{
  "num_hidden_layers": 13,
  "hidden_size": 128,
  "num_attention_heads": 4,
  "num_key_value_heads": 4,
  "head_dim": 32,
  "intermediate_size": 320,
  "vocab_size": 3031,
  "hidden_act": "swiglu",
  "norm": "rmsnorm",
  "norm_place": "pre",
  "norm_eps": 1e-06,
  "positions": "rope",
  "rope_theta": 10000.0,
  "rope_fraction": 1.0,
  "qk_norm": false,
  "attn_scale": 0.177,
  "bias": "none",
  "tie_word_embeddings": false,
  "parallel_block": false,
  "init": "uniform",
  "init_std_qkv": 0.0414,
  "init_std_o": 0.0,
  "init_std_up": 0.0414,
  "init_std_down": 0.0,
  "init_mimetic": 0.5,
  "optimizer": "soap_variant",
  "learning_rate": 0.0061,
  "beta1": 0.95,
  "beta2": 0.99,
  "weight_decay": 0.039,
  "lr_head": 0.00958,
  "warmup_steps": 200,
  "schedule": "wsd",
  "decay_fraction": 0.736,
  "decay_shape": "linear",
  "final_lr_fraction": 0.05,
  "batch_tokens": 32768,
  "max_seq_len": 1024,
  "doc_mask": true,
  "train_tokens": 179600000,
  "max_steps": 5481,
  "dataset": "wikipedia_en"
}
Each number is 128 + 24 x the weight over the matrix's rms, rounded and kept within 0 to 255. Layers, rows and columns count from 0. Numbers have three digits each.

# layer 4 MLP gate, 320x128, rms 0.213, rows 13-20, columns 0-127
147118160113107144067154137146111112128141117096144111145145176133139167160134120122118139122135107116159131134133120174114130132119162157160090112160114112162145127151123114112150144118110111127086129136103119138140145123126144125171135080118180109149145109107151109145121101127155107144108137145168129121155109123096119141118091142142079161131125142141107170131138114161165127194089
124082158146181154151129166094154130117156131144130090143105126093147112124090146107103122107139102120139125122127089121115151107110114208143126111107115168124141154124137132169106127125159114130179140102137107129090136169153092114132131111145123110114115144117117133113122137126132136151116139128090164124108102092117110141107137106116108146097176152134105143136075142123090124172147
158125150139097165124153104128078117110119133100138143135170122097167113108128123122108114112107099129169181164120125142136125130162081138098079134110153143100137151147125111169108062153135101142171121108132127135134174115124105118082142127101075106131130127138077123111124139129088109117131145126143113106174160143129122122119158176140121149099074130133087097118134136144090075150126
120168140109143148143127114149131129143150110142093112116151146124140114115138141128138137148125124064124125154137168139118125135128099125136137083173138119197145134141114167134114153136129156117178131148094119118147119117128109103116163090129121095111133170122121098121139113145109071137139122141123115062130093153134122132154080127090160169128107079121154089125129158113128168171089
129076107192120125134157076123121124121122120143141147144114168106128138132091135136117170087105133084132130099128107158152110124157159118111097154127099087150155118137127141175113115080098091162121101111134140150145145086149121126090111105148122133124131065132129125129128137101121135081111119110168080148132104128128139133119113123149088111144111176131167152126122164111135100110118
153134115124094106104178141127079101200092139137140140135098152143109129131157093121128137148127100118099119133123145153096165111112112136112135141154120067172131113134086156093115165190132115126155088121140118104131142108065136122141157098114180120137144142095145095119100135129118111099132147130145103153124106148116114132110105119168115137095140127159113088105134102112130165151148
127123163112176105139129101139144121162113167136100176127098113163164137127124083136126163158135097138123130100122102163153159119159135135153130115127088142128115129166118144136106106116112116165109083127114149149117148101149114119125113107111140174129140105186155110113123110098114173155136119111136139106131101174124101153140171104161117115168129147141165144102142084147179083138138
114130142113107113113151103105143083107167113118128125152174142112130144165120132147124157113125155092152141152068099126118138120133169141128113103119128131156179061172130115144132155077124157110117111113117094135131122080130149111147161142105141132146188173135110113135138121112111176119087121117140116108160118129113118162104114184086127125185109185124104116103179099104152098052153
# layer 4 MLP up, 320x128, rms 0.209, rows 13-19, columns 0-127
150120105117118138123135146113103099125162123117158111151111145151138155179127101113143136160169136133141076156116120166147126133145150134129122113123118141125082115148128112143143141117077137123103133137099123145143139116163172113140084103126147107127154129164116127140074137110099085108124163151144137112147138085138127157111117136113123149154124116145111127147135139122155125155073
148150142142146112126135142173116134110129139150107141113122114106146130148091137102153136119106114128099151117145063177087098149135160140100137111177164142142144123109130124137142105088129132156147159141123123085074164126115117069150102113143117110120152107128086132152121163125133125163107095128157140143153098129134143125142111109113090113101146104177123179113110144158128105151151
080124126132128140108086143148163123134157123130118153164148112101153135142138107149135152145112127126079156149110149146086098129156078134112131175103126098147097100123145135136112181138085112110166130145118093127138109132132132139042138086105136160104152138144140098094109129132166104165107121120136110124089095173181177082167150157162131130106111138167143116114091109123131151118133
151153151102153152099107116140138140152160139157120159152195160106153131123129147170137144142113113094109122150133141134111140125122099117113111122129141141163159137171103150099130077178118151074144127166114099164133085121139098138152183133110158112141097164112124129121150121161152071160097108171134099108125083148144141125177057117107140148135110104120151119141117127107122155181090
074155124072135125171128141118118122123141130101106121151100138113141104088130105193107109142158075107104094141169216108116151135109114137159169120115162161113082149136107113141136142177125123130078104140119112142077150152112106101143149110143140147118098191100149126142120132101138148167150085142084162121125131161163095146127130129121129101101095125134118123129134096130121146133123
144114126124116172156103112182162136108131130101107112095121123099140129129092143136129104146108109117124151170081141127150137144128165159109127138094131145088102121157092137139117079113100157135138154176086135106113124155159139115090100163132102147111129137158126168176156180121136104162119113164146139108118130105145147124156137102103161107117139127142142122113148159139106120117096
153128156127184067133106114144174131141078129134117123146115110129138127144140124121125107145112101120125146111150096150122100126131124139171129136103114191137133123167139125114109107114114111187157097118126141139111149102101134156153108077120066175122116116191164108132120125139107140113143131131137142134124151186094138153145163154143128116151123153121141119081131128118165066150169
# layer 4 MLP down (transposed), 320x128, rms 0.183, rows 13-19, columns 0-127
137101134129161124130167109093147145129144137142160115120107126118129154161123085093122118114154111104110098172098107140123122160063160169122089130112115155100188126148196148127155153136123145112134139141115139136138120136115090135136146154143145117119122104140125128144095092130130112093108130115160121122164138116131089147117099127127113130128105100133117163147083120152134130131082
089087162137140150094123152134100126148114143125104109119152147110125122147102101129154109128125089134082137150126082123153107137148159136069094110130100112141134137134136121162129119105137099085138144103144106090061146104141098121129101136135105120135120152139119094150105149141143126147129124165079108134111113102098115056132134107128106116114143141166129111150156108128156131129179
136077126138117156123122143163124139131157165134140106146173111129146120141088139145135121129165130071129123109108121152111092107106144135065128134150139086146137123162123091122031098183088113156108157139091145165132114137134134161105130136141143145110163167127117095128099143166084127160126093115130148125128143128107137117147097127140149127074109121137154110139105172128132128128155
112167134143152166105103189094101148108161117138133149163146142100145162107090140123159146083107119126147121156132118127165150123116143156130080121131083116132123084113127103179144166117148161145064124136108128149142131140137117149123100115150130148137132139124118137142129103104162103109131106110110126163157150113160089100133107122119155110097077103143104126124155125143120118106093
114133133107139110119186157149144121090175145164164096160188119097120129116116120110114105141177102158086104119140144088139142148118114130137157133130170109136131133135143117130124177145133086111158130164114123143108159164159157122150140176109082135149138173115112117111118184125106132145175175100122121131096126138132100095112172098127153162101074110159116141140129094147107146137141
165127136139100124163154147113112173097123123122113122085138168135133128113124129115129107096130152110123133114091145103107127128137151119104102159143145097115085102119143150079091116181101139127156100136144105131144138135170146142106116115142101129109125098137150087133096113114171111098176127138159104089135109119137118125125135152091084129071138142120112118158104182122140164132127
145126100137082116139119107105134152147092108131138100136098124091153122106128096125122134095109156094108158093144107142091137135114123122122102145151131109136121107112091142086141116093119115074161134107092145118130125139149104148112138146107103094120179126137128121102145076127138131146123124141133084117144135152114132127146113190109091153125122123182142116110098107169118132130174